Each number is 500 + 40 x the weight over its row's rms, rounded and kept within 0 to 999. Layers, rows and columns count from 0. Numbers have three digits each. The size before them is the row's rms in percent of the matrix's.

# v: layer 9 attention value, 320x320, rms 0.0733, rows 20-127, columns 0-31
# o: layer 9 attention output (transposed), 320x320, rms 0.0607, rows 20-127, columns 0-31
# q: layer 9 attention query, 320x320, rms 0.0775, rows 64-135, columns 0-31
# k: layer 9 attention key, 320x320, rms 0.0824, rows 64-135, columns 0-31
v20 089:534444475462516462422504471494459556505473490584626520555510561509535523586503547484494508534445
o20 092:490485504473540447519504492542531496466553451425400529508459482509456422530474513393461480460447
v21 099:583517553533506471542444459513457500533568516456451477467468465483528471531509509489545461507508
o21 101:477415507433480544513496454505494480484438502576567474515610519428565525485522517535481510479550
v22 102:471507532523509525496462483481512475482575525527453535435487555500507493487517470533596488518535
o22 097:540459496489451459563561486474505521548486502451510439541479420488455517497537459502490504459446
v23 104:529520538457491526512539472537510454500554517482516562529488559512440451500559574498487518488438
o23 102:488483498447505454462472527462450473522522456559444457483508487495580519522540441510461545536595
v24 092:514498516518564422563514545524483495540507447506537519511542437540478501506521429462534481414467
o24 092:494526531463432526501501537529501486483539514463480411468454578510456522479463530555427468501536
v25 099:546534510555481483536501511501497529465540576492518458480458453564579503481542493462456467469486
o25 098:431517569509583556496543463458524496515469494474493574497534482466433445487474505537537522532529
v26 101:471524517535514537525474482460479505491553487460468484601517419487488556461532534463522557517546
o26 101:497430443486538501488562540551469481508501546505525475454535474554475451515512515547495468500480
v27 094:533469485575473491501501503492504480526600477497509510522426498465540467484496540473531531461493
o27 098:504534580462478506509476529566501452450459517480484566544502531521446556535480509497472441476475
v28 103:474422561522521532452459492543507527531496526437483488525524457558535493451486496491475491464471
o28 106:461544551574496517470534493488492463492479478567503518448469537506457445506557465523486508496517
v29 096:467466494568473463452493511472413556477540417500523462525449474482458442508526581489472481489458
o29 094:486472578462466533488527499522568457508488451456499550475507513515492503556510457536549493472489
v30 097:413494447490495467497466490520492491466527512528533510469516465484493513430480498484521503497522
o30 099:570483516500469525525541473429543514483494510486465465492476547457445543505512555465441519487515
v31 096:464457521561567481454523465470528492580469501491574468480582542501495522471471495521574441448485
o31 101:499532507478453495505494507508489510519503508440474622474537546457508515434526549464478518452575
v32 108:506519549505481439396469503485522501563445514463526548555463521526489479508499501530486547554487
o32 106:460495527475550499561466497456510472454583480535512530471592487501553500494513520506534553491515
v33 097:422552504462536447511516479413477545486534524539485539524556510518491474435394470553509495534530
o33 097:535449500476423521488457433575487458413468518499514460511433487462502465545579467452489523469542
v34 099:523495555532428453486447501497519566581539460530518461481511484437456481448522546501474497514537
o34 097:537553480476514477452526495546555476430491474499521577429503467524573524525494506530512552444415
v35 096:466488522510511508455522504488539528439528464496520484479523442494491550482462454489515531486378
o35 101:575502436452553476539446533540473457541504544535512459546476520555494483413470482528483521507551
v36 098:465554523473526444482546471439455530567496499492630492551497537512554577485516447463589502532434
o36 100:491502474442490478457503561522500518464501530453429500499528424488384481450449523534454468527558
v37 094:460565520513414469451509470491492513530480484508436582511487468480497512473522508456557474451538
o37 094:492507483457525517478437548515534461422483478541518474496475522587554502551501459530442462512525
v38 088:551523362478473467487505522493468445496462460572525491472494599457482542497603477509497577542496
o38 093:465479540489553524502489507495456499565544569390438528531461536541487535506449422510487448474512
v39 095:536470490461426527487451465491485455548559534462508530512543535539501502544474490545505594526546
o39 098:456480487532556495472527474489532546408490505530493415461473515475470511476471527483440544549454
v40 099:460466546389484473530487466500501542469469499515466556480575539495461451497546502457490569518476
o40 096:477482432556466516466500455498437505524543495464508484503514493451534563451479563417484517509508
v41 099:512479522441445554446492514477450526492530505473447474492514492607457403524593496529558549526520
o41 095:460536474522538481514542502535500507507481456497510481558514550389538491529503426524466415456448
v42 101:473521529533508471510496444513518496470577475513543506450485437534499468530507443481519464520529
o42 105:486479424487473473636562496547495483441539551476493471554417506487474543463478528500495490460513
v43 092:539521509464494477583499410545429492522494488576538481560523553499489513510606463452496500471475
o43 097:502502552555534508473546535470556491470535530425480476407482558465518525481454521575499471431515
v44 094:489532504479469447498487505542609547481535543487500481537427467544481500474545490507567509510455
o44 093:519520537545533559516461530487450441491445510535530555538590527449469514491454537495523476475582
v45 103:511491477508496510478561497475459503576514507564511468556507529526483429499470493544509459488503
o45 101:533494514502486427571488522489528469463625512472538520421506446504498581540531530469534552562510
v46 098:516504573493476434507563477508466525578535439453507476487566495458518399481577524515541447549461
o46 095:505522457493497488493480469489524512446429601545514460540576500501529570409501427436468484476503
v47 107:467568495526467511490520530529458456454531484515443461570511461528503510592460510519468508509511
o47 098:447499596433577491458527512489550492537510476501492499411508472525474513457473433549535556545465
v48 099:495498531450536448541526489539483506551500525507520569547524472468495552553559512446513501485492
o48 098:533451455574503542393462575469485419447484497492493509531453537477498478515455497565519498481488
v49 106:494533510540555486518473424352478427489464473487513530391535513568548465441513530450508495490514
o49 102:472453481484453493457630529531531572489409572490485548548493484490468540544443487528485489560474
v50 102:497532509482534546539502468461495510477412550455447519571488472502562434511495473529547592457443
o50 100:477440531459486537498494464516510516507490552515546494459555529465463541452517469541528402541578
v51 097:442518493525481524511468434488511468499539498519437510480500539526512494522437504441466506564507
o51 099:550461493497513424504538513480457511530427566517538481582451476491455452422567452505587449428502
v52 100:482541533450509470528482469472539469482501490497493497487452465437456505607517552514542529505502
o52 105:489577487532504523520535531539420467519500527496498487519595507507542556436500478446441537483553
v53 099:431484486569476542492526506514489510518438541622450494511452446499564531557476543533507497549495
o53 098:542560506548575487534530481512551490508505408468514518472522532595448404514506444502521493487527
v54 099:505530498521489459521489514493485468520453521555501460481482420465534486565423467580491606504569
o54 107:485472540499470546515522499495558493502461525510506446512566512483477578453579462536472486494463
v55 098:521501541506534447493391495585516480476541439508443413434482472516420502488469507458494463513551
o55 099:506480467530512470495540498444525535524487544502544592543502468491543522507499495558520544485476
v56 099:476476497467515443455564545503512443473541452442529461496541480548467472465534499410528441598499
o56 101:516522482525506481550419491479514536483511531544434550537488549516530537556528563496465473413533
v57 107:455463583434447494432481514434534508602487486511448511541572532469564444498489478477521488573524
o57 102:500499417524552530523445509490433522491492452485496501446468470497455478551551500487447498470476
v58 096:387523498499515511504487511504481529455528493538511495503465528502541515487537485555477455469518
o58 100:484523496513450521531582486480469473514494529477498488517492450561500452479541493440475471481560
v59 105:575454476531499529488463532519525546482445464469471426486542433543516517479451533490529550525528
o59 104:442487539474511521499524481414502475559498560535458543503500572486530513504490497496519469538466
v60 097:591637456550516504494504407508502539476492549437521537499522441484525512482496470471482535558483
o60 100:523424549481481436494576518549461443489466470577470439487528503524467489537560507498506484464491
v61 101:457487514495523473565523494535533534557543517517523468500486529408469558593540525472524560481431
o61 105:488511538545486508463461535501552462447505483434513503445523492568579475420393486463504510526525
v62 100:564495521431551496489446546497467563498516498509477540491455526440477478466558482486459540552488
o62 102:436520467564493555502507451490481474503467502520565451513578492501594531516490486509482483464534
v63 096:525481476470535495493570499565518417526556500589511466569478478438480530482587465477545490507464
o63 093:523500483538515508510399573420548558590529529458480486538542534495561409532496487551475534475550
q64 087:563464476455525511542516454486534553489547506496485514541531488516505399548509496453523469458486
k64 075:492465528588500561505443526458555481580541508567490500457548531504506483522546528558543526558475
q65 086:625493529484454592448546440553561529537480519528556474484526535482430501505521483449506502516521
k65 078:437530570535493505473494559479532444572535493516560499512430543479544480463493520482522535497477
q66 079:532499526451524532465540488463507456592472458515493555470441562503556459423502460580570511508535
k66 076:437542493469516505473476488530534468517547490504538467507574521477494482542543554516460474516506
q67 082:523517578497492511552527558470496469509547477455503551477516485480576422486408520509468466458539
k67 072:564519580479555483474531510581520487492504472462537549560516489489556425530489545515493371488480
q68 081:477489519498473507546435469572510575532574490475503502516491562487553456522539546491494595385484
k68 084:554455508492447494538424477468520592573509531514421497596533499541468501518508419534517424463545
q69 086:523455488512484504448571529526547487384466528483466479543522486430550523485505496502495457498502
k69 081:439505496459510535483456444487520484423538495585560468475538534474586484475496506479473452496484
q70 093:658523503502518433395469479527451457549503503536519482459569415376503515543464519465417542562519
k70 089:473515504452418497543584503467491464454421523536506503426475489487497526569465468459511527545503
q71 088:469518522424503505496528430456485511503497513467427586418450447508507480492535508485534460487450
k71 094:493485492498439556509458553524492474495545541469429499461408524484482549454598468481476583460491
q72 087:540499527514584491473531494495529544509433517511453500454434458495465422529529498538592510481454
k72 101:427517468506489465514550550522484497459432556508471498527477445503525519520439523521483458535477
q73 090:479443476557511516540551533531507441555468542410513525474543442507531561490463474475520530489495
k73 102:505539510473477472502542505483506485427482546620511472431457473505490539518496475477489496550386
q74 107:425490531527539519560473502468470422507536519491436504531473490486454522533462528475511509473452
k74 097:471505493465529490493432501550500535514550466517521529559525506520544533551527548472494507466546
q75 096:520492565467496445500516546545592471415536525550527456491474567452424546469498573507441524552507
k75 103:508468537493562476502485483459473488565539548466524537553525493501561497480431549460550526485517
q76 098:499447480510473501466500452522505523469520474477471533487445528527516539528498490476429512588500
k76 105:535504437447495519588496529548538492504459532505484473570495479499473518404494598547543414460540
q77 099:472508518573469517526502434502467553474472485488508581440497516457566547473543476534598529470472
k77 102:579515541519461558593509527532460488527544479489510484486486521446481519490509461477487507516482
q78 104:536481581397534494579507479516517512435514539543529542443563461494541507431453477561498458512467
k78 098:553490474434540544512502568520426529470480564554538543480508414495484490575575522519461450545493
q79 103:534477516462500479452444515471468515514568502488575546542513470409559494452558516456495516400545
k79 098:439493554418452510508539519504564567497499481518563476471505595504518477541522556494527503461489
q80 105:517438465468522455516485439491563498541507491495422484493517400466522531443490507447461463446431
k80 104:488486532465501481534469558503524568540502418487500453432536457475469477616444545522562546488527
q81 108:481570488531578439527435485454476488495575501523420457579479555505494507482520496558492480511578
k81 100:584443477447573487518560416454481542517554523524451486511525477491465519471518512488440541529494
q82 101:514551423518536493483569516523575460452520460453503456517480468500533474485473489522488513472520
k82 094:452536510535485513514580517483451455522591510503560534530535530513520557539533511586534502442530
q83 106:458484516454476479477511492492534483508497454524559529454465491486394480495481465539578500480446
k83 102:498544437447471557512561462489466539472466503484513486522460512498481565532467563464476457508480
q84 101:428516498461461499473488487535428522522501471521424505425510571467470547500517521505476546523506
k84 104:535523546514474637511493467479497548488518515492464514548439426500484529472437514569558544536549
q85 106:482522512472527552530481426457522557554537517544525565560580577471450502531466466580553468458506
k85 099:539510510494476511421507461502507464533458419528481480551518430503455448488505540430476476516482
q86 104:490546486506510540455480422518509460577528519492521496435531472528503495460494409562516531479454
k86 095:509457390463523450467516489420522455379547507507492548501542492471499435533466481470378526569539
q87 102:474529432492573529543460539517538552473505481448496508510544505501512494409525505537461478483604
k87 099:517566490543477571557583525558536473504554517517510535520469477572454468499498492461560494444563
q88 097:517456534487517464496497525526473493428460546503531498511484544522481495541534466563417493476424
k88 104:480461536420540540523563581507537473510512554505458495534514427482490541435445453384495468533446
q89 105:472525516544502525497472413489499534526447477526479478461484515533521465516400465492573512428524
k89 095:489472415497473477451476488501452534553512465545402470531461406462466514555485496536513478504532
q90 106:551481484515451512512502420473482524487496458434619496485557448504497564488442454533524501482512
k90 105:490497525532539540476571455560501480469561551446432516495521509555536492548490497417548520498424
q91 099:515449500556488561373491486438557524466537546484515574540494469517514518488515457483463482574561
k91 108:444489547527464494531503471489580462478466519521539487483554475478446451487502499515435592491503
q92 099:481488546523472535454491517486481436517535530496521531467477572501556527499493484498492498409607
k92 097:478499483639490467423537504491506469522470457440521513467463500508469494562473437482509512497454
q93 100:484438467514555512504513471519463524543488539468479496459534494494413526503476522575535581524557
k93 099:535432483516455570509517491545466419425442506622540607422423503525469555485452508459519544457513
q94 109:489470533458470532514511454501571460438513505540473492467463519478499513496461497479528462517452
k94 102:552497466530482565520492515486466512490483510420495498520495494431506501465452552491495578451392
q95 104:457507525454491432564455475610533520537515555525550461539471447575519466488492500532482443515503
k95 102:550522499645479525512450527538472524470534416449515477475493508456464490509549544471522453566489
q96 076:439459478499537483522451410493498478531511452505543493488464533569461507515520555461485448416571
k96 079:558520557564494461509451418546499526458476516561566463538508588472518453515517482501552530533432
q97 078:424511485495559528612470442512495576543506482454498479462514510512474520524510523561518599473525
k97 068:428472512518479483427480494498541456460559476564543500511498486477469513515460531459541515541527
q98 089:540471484560520499504504485570479578472605494460530530517508442432492480485476463512490524581460
k98 083:535480510523524503425571530482481557551557489469447474418520459430500511495467465541471475548494
q99 083:493545503490562479449463566445542545484525436542514451529587513530487476580483523479497458494500
k99 079:496396490582476444586495493475490409477501513501508508499416560456454514517495457505465462516495
q100 082:450501496439459502507494514539474517466572479494532504479509506496572472518565481557472469503489
k100 085:478446473426511479489478527487538525489511533498431517511499378514462456491528594451588593518554
q101 080:499474433539478563508534436518467503490586521417514570482467412501551497529430540563491521438500
k101 086:494452488459488477499537526526466540547508446521445574542458492553510489491502513513473432449516
q102 085:405482545536547493510559464494509441496513435501504421459472470447509489539493519540445518467493
k102 092:542500495513514517505417475627552568564503494499533497552551417530469457517462518439460440470553
q103 096:547500551602557538421479484555534498505542490537553542472506462523484523480485477454497495558592
k103 086:480537564460447445492493475437494497478493548462503497453497544486476545567506503418504566541518
q104 101:483516452444441552510521500483450465439492489524481549451428545495536530555493513423558438488526
k104 099:503507460506509516515431526470628450514514488523477475514443503539502450458469399488568521520469
q105 093:607488574528542487482536524515453475601530532563484547471524513565458579508471459501505480557562
k105 090:435457472468388488553480480509479434466564550473442531448424523518461563556498477515431487497516
q106 104:520493499464482528547522541513516456505511503439502513434488436477487482540534486449475442506517
k106 099:492504487471567493481493551513578472480522473556464445484546516476502461443489430484472483517459
q107 112:506491507608442528492492490525509534458475479418521503469435424489535499518505493533527515459489
k107 110:543465525536505467499517486536552562493493506418418561557573443485577490421460507482518507470561
q108 102:519472557490517519551452477489532493470515531396513421563542505514521489528520498539541505496392
k108 094:481534469465554540451427514463515552600470492539516427506491424503514482513469554510536520462487
q109 104:500528422486548462463486469520446522555549470536517481511485459508520485461546513484478471438569
k109 102:569457548449556512493385499538464553494501528506494545451527527519477531524525453563525520535508
q110 101:458455500415516496522517534514477525506481569524494493504473511501480521471422483501514587504494
k110 101:473387478537483522529507473508462489514449505436467531471468509513540497494476553445469439514496
q111 097:561510479561551485524546499460541478472541467528525519507588462391487478522446468455447562515490
k111 102:396497509544479560445553525534502503536540536516477463550498427472460443549483563472437512468478
q112 103:586516461561596470526494438490502502489444529501472537566532457495488450591482460447470536487487
k112 098:516519488503413519486498496508504503451486551594478465493470523517504534481508583452500484513481
q113 102:485476557520439522502556508470534406458493522411498508455507487512534554433524509528573520584452
k113 098:506509439578494464513422540495536521566526504475421427576514541537551497424501457474485458440498
q114 099:419485468466486467629488423518494524531512498515445545517490416523556507527474498531484482435561
k114 093:567513548527536470503470459525494474517502458572490602468536446464572438546472502511459468578513
q115 108:481474438527498510453551494501514574495517506517496531512498603539542447491472510527508464531501
k115 105:471482553471503461513554441469463548515534506464493557456531541426489505525541487566462458453495
q116 104:410481514499502485496544506489583476460473502489513498485475554521528468469464418444491510510540
k116 101:516526507511476541452530481510511534529396506525501467463507497511505438530501484570496520452490
q117 109:592533563458469517527509495528545512490497482524466544495508517505487490471464570441459453485467
k117 103:430512475524472557448475487476491536529513510484528584461565504469497464477545547517497451606524
q118 103:478485471468488425477594470534525478510468471447520497510586515481472549386491522499476596492510
k118 101:516490519476481502491423487528543557464541482531527535519574457511545521590518536468557534457483
q119 098:417568516496558550557538519496455509511445450471523509537558492494490438489593510499521550525513
k119 095:447454459512514565530492538556479526555521457532596480572499425469506460503468585491506560481476
q120 100:510484521496518476527508499519457533486490504488517459481501506605508449523427490499461495501534
k120 092:521576541510473520510482512535537495499452494491562652523496469502496465465505550484513557571428
q121 100:500528434484507565498496485450524514407517503513423448444470493532475514449467509460502458433477
k121 093:547490481466439447526570525479565531499570501439440483495540468506523500494499475490528478511487
q122 103:521471524584515506518518525511497566593457459513508503510499462509447464505542495518493526527552
k122 101:456551512403493481472518525450465517486488526519485440530467530519482449486479451547414508575516
q123 100:496496505342453528448512494463509491492490540476527483532512479485437514490425530495417500555541
k123 098:507466518487545399530454529485500541516508485514444509438524505514489487506493515527569571520513
q124 107:517562447573514479509494525541486550510513522487446485541481532452550532425460526563440498522496
k124 103:539475537532532520473497487481506441552478475511485587557446478474483551516507572507471482457498
q125 100:515460505527474454489517557466463498499459484476450511485467524462457435459587551479427445469460
k125 097:494479551527532544551505451501504584512503469565510437516439512497506486484427485450491551454501
q126 099:603431498487549524529511491520473486551510537528550546581503546494416417528600542526502480543596
k126 098:463458498478526482480468510524488547543518486564497437539498522466497554456438525535449476444505
q127 099:522497444555499532437567468529529473525578444550471507536517508509533506545529558410463517537534
k127 098:485475467498541466526486492468490495455552448473564456471499512579502484511454452544470497478466
v64 091:513455516487489456556496595560531461483494476444508499531474527513540482496527471582472552492526
o64 091:474458481583474526539539523574389536551573457469424496491522486466457508496532533467456494525486
v65 086:520449470536489521551410465485468551511514456494470489512370487462547541500465513483565455516533
o65 089:481512498538579577561502517578474497485461450476476527550490524488505463520570529548465517449452
v66 090:501504504497470486505534530439556490507459476479537445498536510576509447475496504550461450498464
o66 086:469521509499541538422496499573564515468512509530473496449405522509529534543535462483496450529438
v67 088:591459517506551577498547542453550470518474501392461527551531527572518500541476472502548442505479
o67 086:478538493474493525506506484411494537512519528579455464439509444498523493544500522440486486457524
v68 094:524485498479523471554492494511486517476533482431525511495511481537501510494500475512566525517500
o68 093:521548557453480441465520468478515511522544482534482553498539511540457468447438561536411530508517
v69 088:567497540512483531503424500516513441459482495545513512485479531438508483457508580477535515552475
o69 092:461490559484523529481405540514587554493509465498481480504503459581488531590416470464523509389474
v70 095:523481510538481498584416490467508547531423489410498533458560534520505500465522509507508555419522
o70 091:533513559509500403507518435478487509436519446485421496466479486478589446505571465480452454527447
v71 094:546497476569531561519479405497570534455498513517521468464533535445467561464495531518524462536530
o71 090:531527525451499489456517506482585455535605453449509458555447479461543504494542509553459512499499
v72 094:523539494478549508612465458556508483468581543476476528482566466409517499568539526502481474526536
o72 096:540554529535457509486477502487501448484481446434524503509433457559498508413484546507484541481515
v73 089:399461483515518471465478535493515500540484560541508472467524501552522471420480502511564494500495
o73 087:494383493505446521564555469462455557558515489467494486403535539498416485514509429508528542558497
v74 084:561549493499521572494516531519526556572505437480550489510528525482487440513510453526471469478547
o74 087:447509514506525454474442523431468466474452474495458438465443534512443510447529507558561554496537
v75 092:513504491552555451559492506536510546545508481423539488455491628466491479443470503500498483499432
o75 089:503504513504469562479445507464517505497564463509435546620469487490493459497507509489475417496612
v76 091:516492520530502549501471465449484530478530502495485430541497529487495463543409460523572601504438
o76 091:461505453552529499551508498503500475507511502489417574569477465513465579455565534483419515512451
v77 094:486513491564476465495541583502555489475529450505506465435524515553436508487497444414489485487449
o77 093:507489513486503532500454513476522514487526565506564496509506521480565570490474563485542491441498
v78 089:498500484538541465446511429473533561479428452504452510464496457497442491467483468466524474498453
o78 089:460549519525512507543530489537454473514473520446526567535506418450519537533547529511494513539503
v79 092:501499530489596398504504501476458517551501450562539473457561459514494486525425533510444474581550
o79 092:543430412460438492466466543527479558497470539523488572500510519469519515472511428443568518536521
v80 091:504423425563516535486460515457492518546503488513472592492441545593568489480457495468504479451504
o80 089:560481498463493503486512574486533481476532475499420476508507522464527362559422538510453502558442
v81 092:530505541475498496495571391526501520564542460459512475510460569537471540397515525522461513447560
o81 093:433519511521518521442493521469478430503438527528536460502488558493544512506466437491522516551445
v82 092:460538554490503473574508551498497606497587518492570582521518443480511511503514490499502446501526
o82 088:405527530522489523455526493491510442505460522522477473505599511437458502524607488464448508482536
v83 089:425449501449455432502530541525551469515460447499472482452455527589504451472508530491477493563482
o83 086:572462535512527474534453550533507456519581537532510494556509433461523553499429479543498544522422
v84 099:485525579462380433401541448492508534481512448575495517436522522550441496410538496381494458504468
o84 096:497461551517543502626516533490518382523428606442547486467517472467480551526524485538536499507473
v85 094:483462561500538504552550523522451485539485499516540536523493573560503512597513542423489560547490
o85 095:516518541531460508498518501540516486463486508489566439477523498407536486536536522539499479467470
v86 093:397477389511475468534482481496470440523479507515550574459559426578504483431513494531484540470480
o86 094:542460566582514528454520492439563566528505514438430498516496565479517499559506464512517513525440
v87 088:579448492481395517492533569531455468497517480486486483478474502563485523482445509460401529495522
o87 089:484448428522495488528473396539540542559542451537580549577456509462508482573505507516529566525497
v88 088:488540513497554526437515434437544507495499528457497519468547438479519478511488509498459513528398
o88 086:539511534483445480526421533500458480447503487511462492495587503478503480504515518424540424455551
v89 100:527506531502551508433505479557531567491455516496557439527501509438479498496523497513561468546456
o89 097:465507510483541540565472518505410475544549520521482507461550458568574524481535521560555545451607
v90 096:500525498574478555463557537486517478481419458548482480448514487479496455509477512512513528474530
o90 095:469448578427462450626519434472446510527491600526508465536599462528403533476480433501563454563483
v91 089:445489480449488488548505483494523462473521556472448520502462507460428509496436437486498479497534
o91 083:523584526529560580429472459529486539521563466543522505454508530545460443531519513527557434521530
v92 089:476494533556449537503554489496420395490545506466503517504480516499541562521516472515459498458538
o92 086:575491402480498475509555469476490539454429548447586401464512504476572457517556422524484507439524
v93 092:509488509426470532474526506494508463428507538499555555449495508536526501467531428505473461457483
o93 093:453521504394504518446477453534452632555453484561529433464543543468515537481477514457493443515474
v94 085:513489507524515526565516489454453461521458514452410544558495474570487484519460465458488482520583
o94 084:449502499518503443500510544483532535459566512549551493486518507454540517500512516454486528559445
v95 095:531493563464453505453591511497563571516581512398451481513459442498549466485432466508473541570523
o95 090:430505447478544510484477542477495465445457480491486491465497471466469529533529428528551471491467
v96 088:439466449547537508501529518521520485576493464454525487463529517598448512467472553480499507476461
o96 090:544457488548454522505456552441501556442516522481469505493452525472542489535452516511402532556457
v97 089:451539532468475536458533528450508451497527456554524394496583490508440509469570559513449546533538
o97 087:502445526474452545531521538472499611490496571500573468484500517494491498589526461488510485518402
v98 088:529483512476496532505542494491538576467539443576502459539519454538521474523468512534516464530524
o98 086:490549489543520498502482471494460448485446582556439522412417505490406529480508532470537517499500
v99 092:518438429424477575502485437456459525489527434511540521567504498541539486557540485473527504450504
o99 091:524563528508553430481504542497501493497442495513542456563506459509524469573464571438486486546418
v100 093:468537456465430466497511527548496416529553470521553479507493526488525549482483496464436512516453
o100 090:483505509469557535495486426452545470475398504422503484486551479548537506509477465533521523497543
v101 085:521484504473538517524478585516491485503455487462470586515446463516522524509499499508496531518533
o101 084:540488506487461533476480457484521456524526555450477445516540540450509507499449515391535377468408
v102 083:608472465487475422504502513492495529479455452459512509514458475446502504512506541551543514476513
o102 087:560569542517502476510474530526512487559481527526467539436465519553548478567485441495506536517495
v103 089:614567445443536543524495522490496488542513480528491493570481453527482516534464521483469494500480
o103 086:480467484503559421580485500489507557586495473558470521529422474517503457487555560549488540433516
v104 092:486497505516408493517416460576462458498481459489528520501461430547483488547489535433574515510497
o104 089:495523505482495497484456496415495495496510517548511484518493524476493464553537454457458449542483
v105 092:486435483584486537501444484490526496537502476446464490545524508529553528429570536520492546473487
o105 090:520480491482449453506494503469468522427508502560473519471581490518555510508450480491484492541595
v106 091:456545539486500471519488482570501475563440510549517586485368557464501534457487538489495558416492
o106 089:519496509511542473511430518485520473506484490519516428515454485423497505546498497533523489523448
v107 097:461432507486507462519448528498469510533496482471480436555518539459521503596432412454582542542483
o107 095:481563456461568497501548529514504457431520456464529615580510515523502471560500481481409484507587
v108 095:472433518464477494435436462487542446534465514429460520456544488480468493481511532448516571563452
o108 094:538484399512507552471513437526539547504526462512509430592519512518456518477418379471499488471517
v109 094:427515432497544548464487455481473539505487436479392534543475503499490458501470480502596461536543
o109 091:569449528519545497463493543505500491505464496542582500439477553513454559524561481525509539561462
v110 093:578490485457534437500536397430576607496516453502566512506594517559431429457522527469524487432503
o110 093:520514503512543496555501503494438442530451540565517517478520632483548552484435507528551424497466
v111 099:482508428600547603543501490538466457480479483488530515510549487421528524537475497515534543492452
o111 099:558492503529532486484455458504484530488430532516524490480494510471482495531468476487486485510496
v112 094:457497502507481446549551481518501492491521533489468521550495423530481513497553439444532457532453
o112 090:502494518438484596478488521506437461517483456479470505424562628523575463411424525433518492422472
v113 090:438558509533535580480496496463575512485510497521496490563567487437455458462508488509483477546483
o113 086:543491447485521529516476464572427496460496572449506485501401578551462518472418520529518462397468
v114 094:471521518532513546510570426497513535536456440485538560496475494515468596486562428551515471449471
o114 092:502550487540488451450464556464501476538431579570496506494469484560491470461499486574507493523493
v115 099:470415469502518484462451433495500485503494460530525461395477465516522521578487442489522519532555
o115 091:518527555500564526375475466484505511495494466465513504458512523519493459480506512443476558483521
v116 090:446457447530562474578468457514454488457482491482507491464467488447510552498565535483499486561461
o116 090:544522480613495507479498455416544472522497464506473371522571501439513487500497496476490561489444
v117 091:522467517498474404469490498557472446579497418479524510510502461601488483507496539472485488500509
o117 090:507499517512508407548474536549563517592379451477509500506447454498492505467470507538449554501562
v118 091:469472501419499495508525517560506448448520502523448475536549498511490509477517499501516554511464
o118 089:499486471552496497532522491507484534526543454477460539538485453463467477423486484427532533433540
v119 096:469486489466472488530546630457537527511566484516545465509571551451523543470564460526395433472528
o119 092:432454477498540524572422472540472495538557532483476515447463574444518449558487439554573505515548
v120 095:418503515552398546519523503557467447521443528475551438434483507573598504430577516456484446547500
o120 096:497516491493580536490436427482545501519589492554462516569504577546449487521443508572409590514475
v121 094:522498508499505504510527490499527514504548501474440456509519482535479485559559477509510502506560
o121 094:474509442539503523494512424570522492470534450499522517553504446583560470526436539595607527498535
v122 084:369580515476529452488498491591516496399489495594550433538482508472454473481521525529556472468542
o122 089:545521512530488515454468515476484515541494481389427644576450535460514504489457485535501452473468
v123 091:528460472549580505475527523513518527453491426520547518527543519495497523477531449486502503525490
o123 088:490461446480535470488542495418507486564523569490470479536421482501534514495461485516428515459477
v124 093:474519495482522455461587571556548523496458476540520539508561490599485500480536518494526432499520
o124 094:480509483674454496573459440428475514460568546519512555443473490510499525429511503492440537489494
v125 094:529499425490530589542510594509497449530421491560533435476533590513552445499496471459450492527552
o125 093:499539502535496565475465501495518503497538494519468612555555476526467441422411524493515561464536
v126 097:543486433484499573496498489503464519466539451541411459541506448483573501481450515525498481496462
o126 093:515502527478517484494564499525501486567555500522464507420531528441531511548498494470528511495543
v127 089:472548499470458536578521474549506517493524546507464461482463493545463505465540461516503469453507
o127 091:466481549486527493493422603411545555514546536510462498522499583503514495472467550483467530503513
q128 058:507476471504543493500461435456500523520498465548424551449529479524512462548423551559513428476525
k128 063:451581538541553501498439521530555557488513547481523444563472477486515521403507460544517548469521
q129 066:441543523481469489492444538500431488392519425467498479497453565460472503541477484527487511501574
k129 063:521501469543555508489535537545569450542497545550545509513470493478463469439459488499490543456488
q130 063:482394424606560447435442486554547481502497531487521547527507445519500473493394494532453494485516
k130 074:503484501534496507501521513477489503483419537456581453448535554467499473566532501516480503540454
q131 071:605504567416527490467564554517540466460443497551536483448495475496568481480466509475499456490471
k131 060:498506480516493457462554511472492492519485555583509469515527531591500479455530478530512480489458
q132 080:505495572464483438583508530439514472475520522527489448536518533527444546407475512512510493463501
k132 074:527504488503447559455469449459433489492454484460473463512502515538465519510508521518508555514522
q133 086:528515461444500548434487475490521483478528470526533551531544513587506482461414549495471459488531
k133 076:500459403544517535521554475486462539551488507551508498478442493482518513551525481479495542506497
q134 076:527476478579450532423477455533476544553456491523554531497542499546531498494479532484409494527489
k134 081:489567464548534541436493562526540487495512499527549480473476524487537510515547438453489499488505
q135 091:557444463452549465527506501535530490443473470537532542490561494553533539486560548436509492501420
k135 074:495505559481475496437413495457498596468509482521472458503498495501480558539517509466532498475479